From a checkpoint of a small transformer trained on Wikipedia.
Size: 10 layers, width 160, MLP 448 SwiGLU, 3.91M parameters.
Each number is 128 + 24 x the weight over the matrix's rms, rounded and kept within 0 to 255. Layers, rows and columns count from 0. Numbers have three digits each.

# gate: layer 3 MLP gate, 448x160, rms 0.0786, rows 182-281, columns 40-79
# up: layer 3 MLP up, 448x160, rms 0.0711, rows 182-281, columns 40-79
# down: layer 3 MLP down (transposed), 448x160, rms 0.0664, rows 182-281, columns 40-79
gate182:132136099154109092124148119156141118148123115154115106143118125107124115113101133152116119123174134167136114116123139130
up182:147085166113127131164132121115122129107120166124150145133145123172154123162109125092088154155136133150120120119145123169
down182:135103140137121147129143088112119136137123147142119141106124192143118090103108144108109123138145116109123095125183095147
gate183:131123139123120134139139149136136134109107127140149126113146127132110104113114134131141122129133146141138113138132153122
up183:126129124149120129107130112129114120136141134106150117146097138123098136111128164128113101149115143116097137104128108126
down183:149110152094137115145140134119123132128114095095130125130103158132112114100121136128115104131137143134137151098135133131
gate184:127101137109124171118102116160113088103130140100168108144139139154120145137121105102168117101122125126156139106128103141
up184:136141134110152166165108123153116124146149126135137156115125127172107109147126148122110149152148110176126124138142159145
down184:148116125111113124108094133109130102100135112130145119116148129133092116152122136149142152140114107109117146128122085134
gate185:132097158101175135144148099101174127105112122080098164141121144140119100126095152082120107131118142131117108112137106136
up185:131156170137095144125103134171108144133150140129154139137156121183110139130095115101124128109086138138134153141146132101
down185:175105116157153126159118105176110117138127090142132124095143104098131119148121145105129108118144128145131114092151129137
gate186:119125120120124110152134132149144144121122145127126130105138128135127088129098129086142122096142129178139115142155076140
up186:145124159106119136122132155123118104142127154142158129080120134136092137109142131144128121165112094124160145128097143112
down186:141154145118162141086154089128113102135141103128165158117169109109122132122131082145127136111123152159112136127127120110
gate187:128095113160121120147109140115120110122127153104169165115140128160145132122142166074116140126101109141140098106153090158
up187:139088145174153094120155138148141152160138111144170148134137110165134137160125115118104143106142109130157172117132114114
down187:116172116103135114126094132089108102131171127075118118100100159123124186115112128144140168182100132110112103105121131158
gate188:107159158142127175165144132116135110108109186164114132147129134133149140123101130160141160195123112137158141125107127175
up188:129120174132159131129163116138133137147118124112154110094114129137119189146160128121132105130131175131139164134102148141
down188:079125122100132140143133164086166121075100135099156114139165081133131114132078101149132141125109089126151122151096160130
gate189:114121115117120135133147172116159119126120160143119141145134151149131148135159114160088125068127121143140109124116141139
up189:108166148081132167114121149142170104153109137107109099118136126106135133125126113142117165083098124139137136136120148151
down189:081186129143110136137131134135140134128123150150110119094131039104136131127158138172127122130125068111168142083124157145
gate190:130158167081159141123106164138148131131091157117158167087118144137160151133108145094114127122091125171112124113148094171
up190:164095100143127118139133124106140148110139115138166112081167131145122086105171089136125156181142104137157113086114115104
down190:180145159164151152065117134149141134119144129119095140120129122106149108120148129086100081153153146143136126125128135122
gate191:149157142149124113131159104145140088142143123136141116171162135122115092159094069128146116139121142141135123145104137172
up191:132113124108137125085117126131109144109118131133091124111144138125145161136108145120100126108103121137138124147136143125
down191:161152154106131121125164097137147141128134109152135131129161196112170127149121120148097098105137174127131137105119148211
gate192:129115095098065147132131116154078101073097127105097134190108148111116157120143154150158112147159192080107131100101144138
up192:151135105154165131149085163130149096138159180129103166140118120122123111098137104135103127108147033162145135165083120072
down192:147162098074153127132107068130130079173147128123113129067138178130114084151148150149126129154134141111133188084094094117
gate193:136126155136130162134182145150133116168082114163148115117138124152103117112094124086133107133136128100151090116147126172
up193:117090129126126156128133094122153129144107132116134155170126125136151169137092123117125099124160130117152153148129152124
down193:138131127120129160097167147114146135125115148170144106115154055138168149115104145107153098128161133104108121144138086150
gate194:131144158120143109109152116138127164122175075113146107128135122135157168149172134122120105112110136102128118154127145135
up194:177105132148108124132137157108125128105097156168158146124102125138101131131110163115114112147141096135154119118131140079
down194:129110062101147133171128143111170165148135142130100160123100056093134114129099124137137126130109137129108114109121108152
gate195:145144097150163185107100121177118141092129138115100170122123161144098142113102171126129133166108111169127148115184177122
up195:152159156105122172126124132106129080117072156111140119164124138129145129123122129168098154132159136135110145080137093155
down195:142149127142154128134117116157103101106101129147126101137188253141131126123149141162111100173117169119136151091135146137
gate196:138091136170127135125142154157091117104131129092128152146075135169139134125127120144120126147147149126137107119152123116
up196:136121122123120109112144066107140114101142085139075123137145125081137135120157106175132108127134124111125099137121181129
down196:138139126166121128123120110170131114075124130135118141164127049131118122131117092108101098163158130128141099160130119126
gate197:098107217115086131174147165112105142108088142139161107131165148136117180139116110096140103100105122105132130105071135125
up197:128147127126111126128149183155077127093143151186117118164141128144089124085094144140146123159154140125135097081106154107
down197:094129138081093110170106120090114115083067101135174142128143160148136107128094108139156144131136102114112116104108136116
gate198:157104158127135143103141148129135102114120132143154178106097135190138108126133153158110113134101141144130146110124078121
up198:124122090153128117122133147097167166120169119110121124144117136166115127136104118081137129127128115127128136105142125129
down198:062121113108146131129150128135139149146163104128124159112099140140139126132110136104145139155130114139120123102156144170
gate199:126120129117124140143139093153111095128148147127120169148130143194116160134115134143117161168125163157101177134139184138
up199:116139144144164133089124168096126154126099166143117083123126130139171115112156159118144174096131086137114095143134060115
down199:138080112157136119099151141148104146115096127121111132147157188127147091102104129120160176117153110149075106101082120128
gate200:124154142115131096131098106124099115142138154101163115151122146132095124110180148165183160136094123085114099107129134118
up200:145109138100138144086142123115124139144113165155109134121091106143131128140100104162098143102143144163152174120110126159
down200:168121108163149115116116114154125132102114114136146145141109145112122148151132183123111118166134134139134186146106095117
gate201:106099134103120136118136113133117099145110145087143098145134136132130148130126113130146117104154116131131133131130137136
up201:101121112136124145134127104145131155138146140119130143143132141129142143160148106118149125120150117137089122122148133154
down201:123124115136094176119130131152148123135169158109078124152134104129145146169161130179140132119148115122109126140120112136
gate202:132115129118117128115112105122131132108097143137149105107116134100142141122106095123130127129126080170124113088122108127
up202:119136109153137134114132160138093122129125203108143128139131130160094107143163147125107133115150122119095148074143090115
down202:145143137143121134146121139109147141105160143190160127109171085137151139103102119119116127141138135063127129116129129112
gate203:125131087090157165086091138121136125143078137171104080137098139095125112110069095131108125122120152133146108134135137138
up203:115128150103125123113124122134133127160100118140100095151113114083128153128107102154102133097120128092144102135128141123
down203:084143138142135167112132107134120163175162119138136133134134081130111123145122109156139132139121109154100128109129138148
gate204:142152112090105135122171121148152120110118155121132150143112158131101129103161110148191128107145160129089129122125113112
up204:173123132157128129163140139085107090137141100093109104147118125080101142159132175125124161172126098119136121120084135123
down204:179146125094154126088124112120126095115124090077109142123113191132096170169134178109127136193101088097139118086109143136
gate205:112145104151154115148152160151135141136126131140144174160090130159131077141140139139116120103149102129118147107139086090
up205:137094141130121124107122130072123094087143142110099128136144140135071110114130143134113113165122145154162113112147108150
down205:132155111128156115150134129150121149131130101171094115155109214126137128112170160142128100122156135140111128131142101144
gate206:114127154097161111119149109121145116157113141103133093142150137155134118120135112109151140093110173144138154149104098126
up206:138133122141103114120114160126087149093156102099122110128150127152112096109167115152125106119127127094123124160099154122
down206:151117125120120108114147111133115170141141125113109116107104167105119131136111142132141106108177144097147145093140139119
gate207:133151145124112172106134123141142139121099128143122139144165144120112131137138090160115132137115103104126124117074141132
up207:108153136149139153127120117133163129119109154168129157136149115138119129118132110148138160127132076083127124132095124123
down207:021133123130139125103116102131151130147121122134141155117153000127118145149118132132172127121147099111136132121116143136
gate208:151157167165107129145132143137151130089110125122141140055170119162157110152115107109082119103121107145132116133098132151
up208:135174123140117130144141116122114124092139107141139158110196126152129135133146109133085132146152133118089095111127079069
down208:053157136144125176142152149069143147075112138126127120113147078133107169106119120121117106171174169103139140107103168120
gate209:174125179097163152122149152121136091166159108098133150120157149105101185129088145106106149135081140144146124130143125135
up209:140142128101152178135132099114078111181103145129137119118154126149121169112128122113123146119078166126124124119181112118
down209:072125126116101153122118104136109111134072136110129098155130029136126145120127116133146174123123171100111112120161136097
gate210:160167116138135094132103155168125105107132181192149161133120163153147120126115096167131129158128088132127112120167130116
up210:115165134108112127169099115150092100132118145168134179138101123158159141118136129146141113133110099135126157128185122096
down210:120125123120092151168116094108148123158132111113073145106094000128124129095101131133131119111117110151101144119141122107
gate211:111128082114175131074187124120117106082128148132054110128154167111130166138104085177104060119151155148174189116121087153
up211:077133066117150149125213077142146103077137158147108153120124129184150166127147145185082139067111183114132136104133107095
down211:080049101133155167145144114138160108145137177161122135093126026141099173132118159123077184088136120149080086131099105088
gate212:137112120126135153114143129161104128123109095075186156130136127110142151149127117137167136120124146126134080101120163113
up212:133091123114125117069104161141092130139094110150125116146149127103104124151177103131156079158130139045156111152144099108
down212:108105129143115130134124118125109181138138096081134122121114091135125113142105153117112134156121119139071094139165120103
gate213:113100130131161131108109141116164115113169183133125147113119145154166151140139146120116146174116153139106105144138111150
up213:144152103143137112138156158127100108133100091160128133100134143110081105131117101142115093110165090111170118112116147111
down213:148121107117155143094134126144134096141172146093130148129149255162152095130172155090143121155142138112121107171185100119
gate214:121139091117164162110147089163150081104087190110162128114164142148129128113137110108136102122121142106122118164101120107
up214:160128162131108084082155166117105154156154065119123102121139135125137120173123113116136128146148056146159121123123119132
down214:170156134122142126093124139130145119124174114103125132115166205117136119118141102154184134127133137179155113124118118125
gate215:163168109138113109135086130127107122168164128128119110124105137073131140074109143126110146131157102094110142154115172148
up215:142139173159091119095109079113096123154118111124177080100111122124103181076124133135091142165149140098140156085150178138
down215:109166171127132167139088160120126121133131120148135144110123013157108142145094111133107148124150111121166112130106116123
gate216:129136156171125098092123118133134109139158148212170108094139134149129106124060109135089109112151119153149080131204179126
up216:091108125133094169102124138136151117161131118122169154129168141129110117122154152147121120135128147192153162155107097086
down216:066119106151084113056097145144097111122112114117111130177149118171112164117111147135130123102150139169179102144161118086
gate217:148117114141149081107095128173103148110126144114149136105143136121121138143126115118130131156112142134123135159099162102
up217:123094105087145106135082133145102133131135151098122157116137126098150132116153161109157165170111143127099111144126138102
down217:086113108100116160118145130091123118177133147127120152120126065138139107086154166160190139122124118103161125110129121093
gate218:177138124104107158150140162099151117150155102119135155169148147096133137156137125126101148134102142124149099127166113102
up218:131104093105147096107150129124139122117109131132110108089111131102092113107111130120154135116168137138109145163054131182
down218:125122094101143153117188139150141135103194107125127140103145199084114129104143119155111095115118130143122133126091155138
gate219:130154141137158143112172102162171113122122123121101135111138131104145073134120115107132114119135116121141129155147109183
up219:110134166156108113146138151153144140123143158133141183145094124179120136139171149131128137150091120131144129138131116113
down219:129087106123114125193070148153146120141148125137150141122116089134116122137137132125141077118123083111158119088122145141
gate220:139102099122107117111146123091095139119150159131112106130160142141086066127122118166109117142140112128148156094136116143
up220:125124110156073112117135129063058137137114088132140082142106113151152127113076105168121125110167161119146131119133167171
down220:086130125165123130104143112145128152106109172101184156126109013097148178138114146147078110108127177086079128166120173095
gate221:170143107147125147139100099117136143135160134115112148120173144113151100124140102160108165152139092160083141122110132082
up221:121077144071132128179202154107164156095104152102188079138129127146124171125127129149158111127149151107183156088129165142
down221:133069096163149163147141133113119099108115134100149121177154134135117127158133140143141147128131159127155094130122110139
gate222:133115138126121118121110123131123162126148148124151112134162130152109098111139091137133146130133153120116112139121117108
up222:122150131112096115100142121098156129148134113123114109139140122107122145150100125157119118141106147101144152149119147142
down222:119137120126121120109149128117106118140140131097109138131136156135087125147132133136139120110088130104127136121143119125
gate223:154155131123156091168110154139116128138118157117124160140136131072123078197164109124135117134109109139153147119117094117
up223:133127137137120136124129101077140129094136113109145123115150149165100155076094171141114141126165122144102129099145122109
down223:164122126131122142142135123129136130132119142140120149149169255127108155123140128124147111143153123125159135108124105135
gate224:117112121195098106086118089107145137120105103109144112113180129133130116128069105151107121087125116128135152136107120152
up224:105104105134094127143097067120139142095086097105141135109151121112144133099099096158140134121091145119115124127136131127
down224:093138087144152143095132160116120153165149096116122164155116047113092117078106131154147117150077132155112115106098141119
gate225:105106124175166143131072100130160159106144143151153183113132138129125108139100112055119135136115067138115127156096152122
up225:110127160145091080144163124127086074090097103132081108120124104164142072117143129145162140146151175097148138094124130113
down225:171117127114141104142124132153092074145145110120147101116142255153166135135134140126174130143124135089150148100136095143
gate226:155109147122162105122155140114157157135139149179104129128086128146118141116117095162148140137117139142129150185130146164
up226:127129164136166152108113158155156134135128150167161164100085126168158133118111137125094118146109131143152151144152133138
down226:118126160106121140164119173115154134144103153158126140099116129154113110158095126138121108125122100131191143123121130140
gate227:146099110142159130124110155148123115141144181138114148112152140129120071159112124125145141167133121141108086149131084123
up227:130134107118096062102115123128161120086097116117104104146114133149123118079118106136102147104154123154185152111149133161
down227:134137111161144120122127113120128081111117137141118097157123235123137105130141138111117172151138126120133116161108108168
gate228:131149130121139176133127165131143153147135112128145138187139139121114145129099105143109121092159115099122135151141181168
up228:112100156150117148156139062119144121148122156097151108111137134139111139125170112151128138094123136117107131148090074078
down228:146148103156106115105084102128159104131143108138132104114174123153087154129146119170183134091125151118113135116074128122
gate229:179141119197111076127122134133134160139111146145141209083142145121162109175097092060117138152123072135129105098166138115
up229:126123097136201134135158106093133056124158101096122113121150121153158102148158160171141117092136207085087108157080132161
down229:194111143089137125118108149127125109109149115156083090150113242123140142126128113120153135138161079123179136077159095100
gate230:117139139089092118152121104126116139110126123091088128147160147108155128116136133116171076162127103120151092158114178164
up230:138155143118135121145136099106130159125108122098118102119140132112142102116150145101137092174145103110143074133147175153
down230:076127134077093122130135133103149135130130097120155112120134000155142115151099170147128112149130103105141097160141119126
gate231:168105124126156120115101114180075137170141152142106113099094137132164115145110127140125103125110129093143139157123163102
up231:131120154076113143112151108101173129114070124102135142140115140101096169095101123128117130122125113128132132111166120146
down231:171132135079181126130096095130125136095135117131136117115118255103106131145102108111107117115163123120120121130107162126
gate232:142118161131141103137125119083114136129138114148121139131166130116114105140144076171122139149135135106096133180091148113
up232:118092103119136103137090105129110128143142110126129130169136138122103124099153139149137164113124107123113151092105102094
down232:134130144116127095128065117139124126194128140114131110177121164140134125135138159149135122089173163132119120157158121129
gate233:151098168115143110114151142137137092099100130048095142115114147150144122162113148121102085127076128170120186123156167181
up233:122085159112119113151124129140093097088072126083105124105071120129142155126154116131078117153097170131125146081159144157
down233:043124097150090104123068129128117125126129088127127111135095106129119127103185134118072109152121138147065126149106115091
gate234:147116153141113121137122100149122127134120144138106146122116142129088122112107125135156160194180140137113118084127149102
up234:126078161143139118166136096127124114146145091074192157133161127128126124157174084139165159095112145132133106183094116094
down234:114145096109132118152142124152190117189159112102103126128086055139130125151131129173146110098071135155086090154138096113
gate235:119119121141129133125117146100157123139155097103118127106135149109132084147129155153111120135152130148125105119127107128
up235:153103117108132127114135181150119121128116147157169161138101147130130179136125085096144108187077092134144095124102121137
down235:158111126120163149112124162086116094105187146130176136133110174089189150167135117130112106126140103130149111137121129169
gate236:126098113130148146144152130115130138120121180164175104110126138163088123112146185176116118119115095139112107102118180117
up236:108071160136153145183143128093152122137126121085171137141166153121116155163131152124086147084124111138144109139136082172
down236:099076097122121126120162101129142104130122113134157114152136227199109154110135168160090129121104103137106103123113119140
gate237:186123152112090131163073130135105138094171123134150155158119162114136120144151139114107135142128108173140141153127171162
up237:151102136098134142152099119106113150126113127135187161106056149161127115105158125133111155154174125143119115135136142087
down237:085093152115139168100117127119141157091124102096188125105102097123153157128175127127132107172118103072149145147100080085
gate238:101166103139075122100150072145145122150105089089139116130121139084156092150135124126156075109132115130170125098126103130
up238:116149151152129120091141117150115110092139116108101099112153128156146074119121122094121079136121159117123123081121135102
down238:130178137092149148191129162126135156112162127123100100133099101145136155127097115199097141119087112143123102141119112106
gate239:113120162093131132101152160174098118133130120097095086154115158112109109106117087153129085106139161111152163102143192129
up239:154170157066072126147088177099099161143114179055116104164127134081161077130153043083138105120092128092111139080122135112
down239:116076125131073126154149190128072106164162113121140104146134088119135082084196097103107150133121128100108084050099131125
gate240:124105163140130098132133087131123114138161133071151110143168139114147141117121132140106143107155131116174100107128068121
up240:131119094162148081160089123163156121083123136156152120130146132179141115122156147088137176166140133136117120128139153109
down240:118119089114108120162143138121161111147163104114104131147123099117144139093148133143141103105081152112146120120142093105
gate241:144147160107147104095145118117105133126108149098149101159129166093114126132111123142122103071090095130113139132150081114
up241:125122107136107121111129132153161103163168096086124179111173118143130146155116142103141151149186105132191120177085154170
down241:139136129180076126114149156145139093130152183098106151130158139113159116146094156138122106102147077123177158160077127138
gate242:163149115131140163105127072133139098135122112131130103126163145142158097194125095101150078149094095131149151131102079144
up242:129157129137136131127117067127130130151120104130136101110133117129150138153139108098134096134102102124099142122138087130
down242:061129135139132128117114129132141151165112097131167125148086000115149133118160162145128138145142112104119093105134155099
gate243:132137111082134130144104153169141099111158130107112107125110122121138097135085133133112128146118136118143087101158125095
up243:122071166098164138091123096135163126156089159122138148138129129121165123135150135095102110094089158126151141139124144127
down243:124102144112092120130136160129135137134140168094165107148133096146142129148077135123159145151107110096156110092114142110
gate244:158116132149129178136144149117157086116094142185164110110170151131102157136096067094116097132109114125118131115117108151
up244:131177108098123098092078116120115116139167117123106142139127145104161126159138195142128132106122104140144090127103159149
down244:141145122120136134140124122112156146129161140145130134132135255093138112121102123173116105096133153144150132140069112158
gate245:144132122098164167122192166115119119136110152101151143136118133109160177136134149110123081115117150150110103103150108131
up245:155125139117136130142147135125118127117087076093126157150128126166171152122124161109122152134128131129118125082162166143
down245:104132115150143155136085135102108112122187113154124122118176097155139111144146120119098159103178124169179122130112125120
gate246:143183125100114165136132121138140093128140080066104124157148150084142096134139142125176112089119121103169100149118128207
up246:127087176110141143098125143158140098151151119114124142156112123074121169131136136155149121091130120138127128147070155146
down246:152166159171092124145128106159123133145178134107112108130173118134199134118115101129161157123065130134116187172151160113
gate247:138115136114112113146131182158152137147143099144137119138149135106176142150157151136137143140097121093135145133102111120
up247:126137111122133118144115146164161145127117104186127112135145115150165132143143145144149148133119132091102145125162121112
down247:105129126151124155172093138139141109119066108149152127159128031127158103086173139123132102109134109120128120097127141112
gate248:133132123151138174098195180124158126131131145107106109149154146124145124124121107131124110084131143108139122117121141138
up248:128150107110146189111133197116160120151104126113090132140129116083148104159146121085130150145121100148111085085154163165
down248:071141097109109138122141136148141137150126101095131121145125004147143150110155124110166119192093106139099107096156087154
gate249:110111094097120133107090142126114137098130158125100141144092142150132141133138105130152126120118129163142125139108130120
up249:117119114099143167080137151112123122116126151142113110133108129174137126149127110161170094127144158141121173139132146154
down249:087117107129135102147115147132144149107163124135130112148165070164136131146098123115153093114161144138143114132155085148
gate250:132111114132146141142139134145115113119122124110135118119129137152116157144127120111134132157125127155118116104123070119
up250:122128105118109140117116120146130104106118150116112131144133135149111125138109120109149131138132147141137140128120114130
down250:116108149104139131145091121100125122127119140141147115101126143112131121119135138115149138125113121130120142105138149134
gate251:109139135118130118117123071132145084112146097105151100127132127116155071141132118123162147155129122117108139127112127132
up251:134108127122122086144125144144130149131169104115136128093145129129155077155116184113106125144145136145124134117160133115
down251:134132125162122143138123116107114152137150111132115137138124159160112116078137167183135150140111108120121121162140110096
gate252:183114084148170095176090119188152175107119160122119151100164156170137126130154147124118115105120131123165130135111089088
up252:117136155140107121101153157071114068155157083116134093136098141090115096156118116155119134159172126123119114119089154157
down252:193129106090147131098116128098150107099149115144151112110172255124136128169143167130168120149127095106112130160110084119
gate253:136107135116151162108140175161112143134131154131127100157133145119088188101113119119161087136104131142104159110130167133
up253:121104162126132152130142166135096166138153156118153109163139124144096153091131137112167097161166131127140137088106162111
down253:064099119158115097120133163084146126087142145131112130104151017147122127075124097147191149120146083107187133114100132122
gate254:142138116084102145150078156156115142109113198183142167134112152109148129133087126090100144138102095151133109123139139134
up254:138156169134127114103141138151150166119124139109126163119170121131121138111144122098071119126111131111134149097142166085
down254:134153171163096155147138118111146097134091141106108141148124098075120086118122104153090141122111146160171173132131129130
gate255:106135162086105116094167105167126141109117094096163114140108137155160156156144117128135117085109145106115140153142145144
up255:140148124134140145128135096102153138128108092137117149160090119119100124125159160103096106150161112132128145109114096097
down255:175143095115150153153135117125120127099104081127128135105116072141105136148152141079140135138157099153108116119118126169
gate256:119083137172120125146093106104149134098142140125144128133135140131093123157157174090131161150095121118107124125125085096
up256:105122177144134140118103166138116154154166139123112139097149124132167153112118116108110130106116141116120130093127148112
down256:121156118150134152139129127108141154097095112180131152155144040121094189144078121142115134133123127175141146161129071148
gate257:128154150097126155124101120168121114162136115117138139110133133201174121136137110112098133114137155136153140148111142114
up257:130127136132146157164082120156106142107105116114148161087056130216156131127147134111134130171147143101138159120134135109
down257:096134131130134120155095132106147124124107108118182123126130071140184151135137108096154108147132084122121120082140085124
gate258:145140085158149131119086141189157091103134153185131137129132129143093119137119092086147141162162138105080116142161099113
up258:132111110191135125142120146136060091104169119090159164123153128077103078133149155147163146132177123141147104126126093136
down258:147126110107114159140111084114108158138155103071106146101067188145122131124180174122113083099105096160158138124130125119
gate259:125143106117135129125149136144135136132118131130134117126102123136130123126111106118133127114147110133146122114147139113
up259:124089109151140119111134130100112145101127139124153126152136135116120145147149105139124145129113191103105121124152104119
down259:103138138115158132117109132120101148127124096104127127106131136134123119125111157117119091154158123113109144145121153116
gate260:154169158175120113117094109087121126132159147106127113104120156119153134174165151124093140085121116149096181147132152180
up260:119153143134131120160066091124081137124141153104139111138068136166142123138162148127105135102135128158085152128144155153
down260:079146147115114158158059143128106132143137138128112149089066073145080121125162171080104195154167109109037112162159155128
gate261:117152108126141144104153181110111142159198126131110075136126144090140089122139136135105104146110112098146110095093104142
up261:130185094119152123126168121113101159126169129133125083139125117168126076095115144164087094158089151083121097079145113151
down261:138124138108144135143116122149129117139116146105101113157117017123118101138164137141124135147112151139115119093154132184
gate262:125139160114192097182149091117159137078163147120185187114118132150135091159104195131101128089151149151145083091111084161
up262:131127144129111137148130150116126082119164115155153152080095129101160125133121157132105110092146081154120115150130124154
down262:119134125136152118113146130148112113155100134085143100097136158173125153112122127091167119118121118138165125101188143108
gate263:131137133146112111170115118083137118106163156154102146112132127146140133118131132099122112108120123163107098166126128119
up263:124109148086130138097130149163116137150125122112134135118092128102126145110107114133122142136131149132124143095162147132
down263:133122145127132114144100158142149130101112136131116109151133152104136136155135110130108130146139128079112096135087141103
gate264:123129145107110116095142084126131131162079108091125119128122132067142170118138110158130104054112126126134129176107160186
up264:165129201093142141122118124112195112125116150156078121109123121134158141120137141095165128166108122155103136138140147101
down264:112120174110124107105166077152148147133125095122115132134131183128107147104138055097094115081128137133135132151138127087
gate265:130138120114099114146121107103143152109145130135118101120100134102101108093111115136161117173197115163187128124099108147
up265:142087148098122147141106175135123131155135090132138129162140123129121172138159139127093144127131170121109152125129158144
down265:153110100131086138110140143113157120111136121150181137131124135096102121132116128114091093161109113115120096128162111192
gate266:143132144096136128101159119114113143156098133122121117110122125124139146113111092148114101129129113127127120101092131136
up266:147152110136159126142086154128108137135141124151134105136116130125135105119149126151115133152112140148150132113150115125
down266:159091127135147100135095137106124115130151107121140115128114156136105107127138141138142156119123159136117129113127154122
gate267:162166173168131136072122127154073146102156116117133107075142137162142189130089068152142145116117176127092140148095175090
up267:096115098101129137172141141123160134191096169164104133150101133120109057125131157108134126171144135129156091116163121191
down267:125117113102152088075101115160085126100099144156147141136089255170130171157173140121125111158123161102097127115151171143
gate268:110125148091154152141118108154098133123097180081145158122076159179131185119096154127110170133143113189155175128136136159
up268:130171103092191147121112110097107153121105147077145099083064141130158151100151143106157137145178102136116150129176140130
down268:060169109112136118119159089137149114141098076061125139108153082113159140163135104094150121161170125132134113134111118122
gate269:155149150111138134117132150111146077122135127147110092085186122144136144166102081161088120125127148131119151173114188122
up269:139138121113133146134131154089132104092112113125125079073133126128126149122148096151126141149137148134103148121127142099
down269:087131094123132121117133148093124146096131112100130140131094147120145170106201146107117130181096135153101172102133080114
gate270:137148124167135130138142139176107158100115104139127179091108131148096172158153115111092129147136168091166157110187139118
up270:109134169108131112163157133121116126145115112133153132089170122151170141136123100151090086080118122136144154162168158125
down270:144136122157140100184130077139134109092127099122110128110139133133097127145098091140112117138149107137116134107110116104
gate271:134100123113133137133146102148121114116124126127126134118135130115138178110131136158116143115114117148162178154079104109
up271:103154173126106137126188174130136090162146073090117125116137120141111149128170123139098105098132145064143179127141139165
down271:176140096100126119133117108138145107089136163153139076140157246136059103092108164119150133176130113094130154117083100112
gate272:128137136129100097098124124126127150141135093151132114112099139094133125133155118122115097084134115114111168159120128144
up272:108182134123101129097134143119114135131143107103118121160093125059135150135176100105110103126111136116133103134133147125
down272:127157094126113167129117134119104091137152111132087120100137085157134098112144151135147150126128137133095083127164107117
gate273:117076140097110143107131094126138129098115094075108116148171138128123108158131096161145119099139137113134108159130160124
up273:138156129108140098138098136124076090075135097125175132105170128157116108166176124183140113130170107113144101142145113086
down273:128071141114138115161139188090169119107134144183134161017138104086125146098101124143127097081126093128145098116113110166
gate274:130131127127118135116094125118117131104149116124154149127112131099194148129142140137140090073138109131100112095139129118
up274:131141151125144161132142150131124118158145137132113139126132123147144193114110097146136111072112107164124172128134153149
down274:107126144158124094136115121095095109127126099157118110136142083155129116141164128142118133080135093135155144111133132109
gate275:143132169122122115112174147138108118168101155130143089090130145135125171113146092147081093086108161106183139140123112139
up275:121143125111127132086122100118114127087156110102145104126123141142107095108139144167136116160152119142065127110128113141
down275:146140144116131122086147118163107110126145083095149130114086250143147137139142133142084123130147143140125114160163115130
gate276:139137122158128141151138100090095131131123074144133117122158147084116117098147106113152133081119146086125144148052110120
up276:131148116148135142134116092126087138132104146104112118133162132120161127174117136081106154127175081150115113135129156142
down276:121137124143141147143146095143155128125163131122101127113115112097104142141084108096127140128122076108103108107177131140
gate277:127118137075126136107101171146128125164134102128078090165110143105095111138122071171127106097128131110108138141125144157
up277:134137181098135116107125118131101146158097097113118108182105124154120164128141058151105084138127151158138168131123144110
down277:100082137176139133141129164174100094121120127127119099118114017152166129109122118144101172120111125100124121140071134145
gate278:136131183129112110102197102104141110133091121145136103102116138082160163095142143110154138062054096116139123196140168118
up278:113145147121120104148170171129131121120102159114063114167072136155138131122090174101131186115111120129160138144149152127
down278:127119126133143113162132112145121141154154104105112154124124000079139160126140160135187146131132146121123143126132079106
gate279:135115106126144119111154134112124144121120111126120133145125139107112155138118089143135140099130121109119137121118112127
up279:120149115139122136097168106138120163102122147122104111124130127159097124146133142162155134122155146138116130136140137142
down279:096127126143133113130114132115133133141143136121164112139138062164143094113117099135153120149129149146122135128137135125
gate280:119096127131117094090120124115120135139092120163154080113147135097101132151123124167106051074152115112118133157135171120
up280:117116113099099104093098107122099161133086141162147122114120121105102124127152118145135052125163118102130143121150158091
down280:106137139103097134121086115136149163109110143177116121150126028113094140117131113123155104142149096072151155149115109080
gate281:149091132113131116102116155149140174131124119103114131171158127131120097142129074162102109118139140099112124126124136138
up281:141155108146125147156108174153107137095153127147111161099148117138114113110131142103085148163174116138145128112183106107
down281:136118119091118086129156176162140087164111141118120125165110110127119133164143139138099136152153105144132124125157117153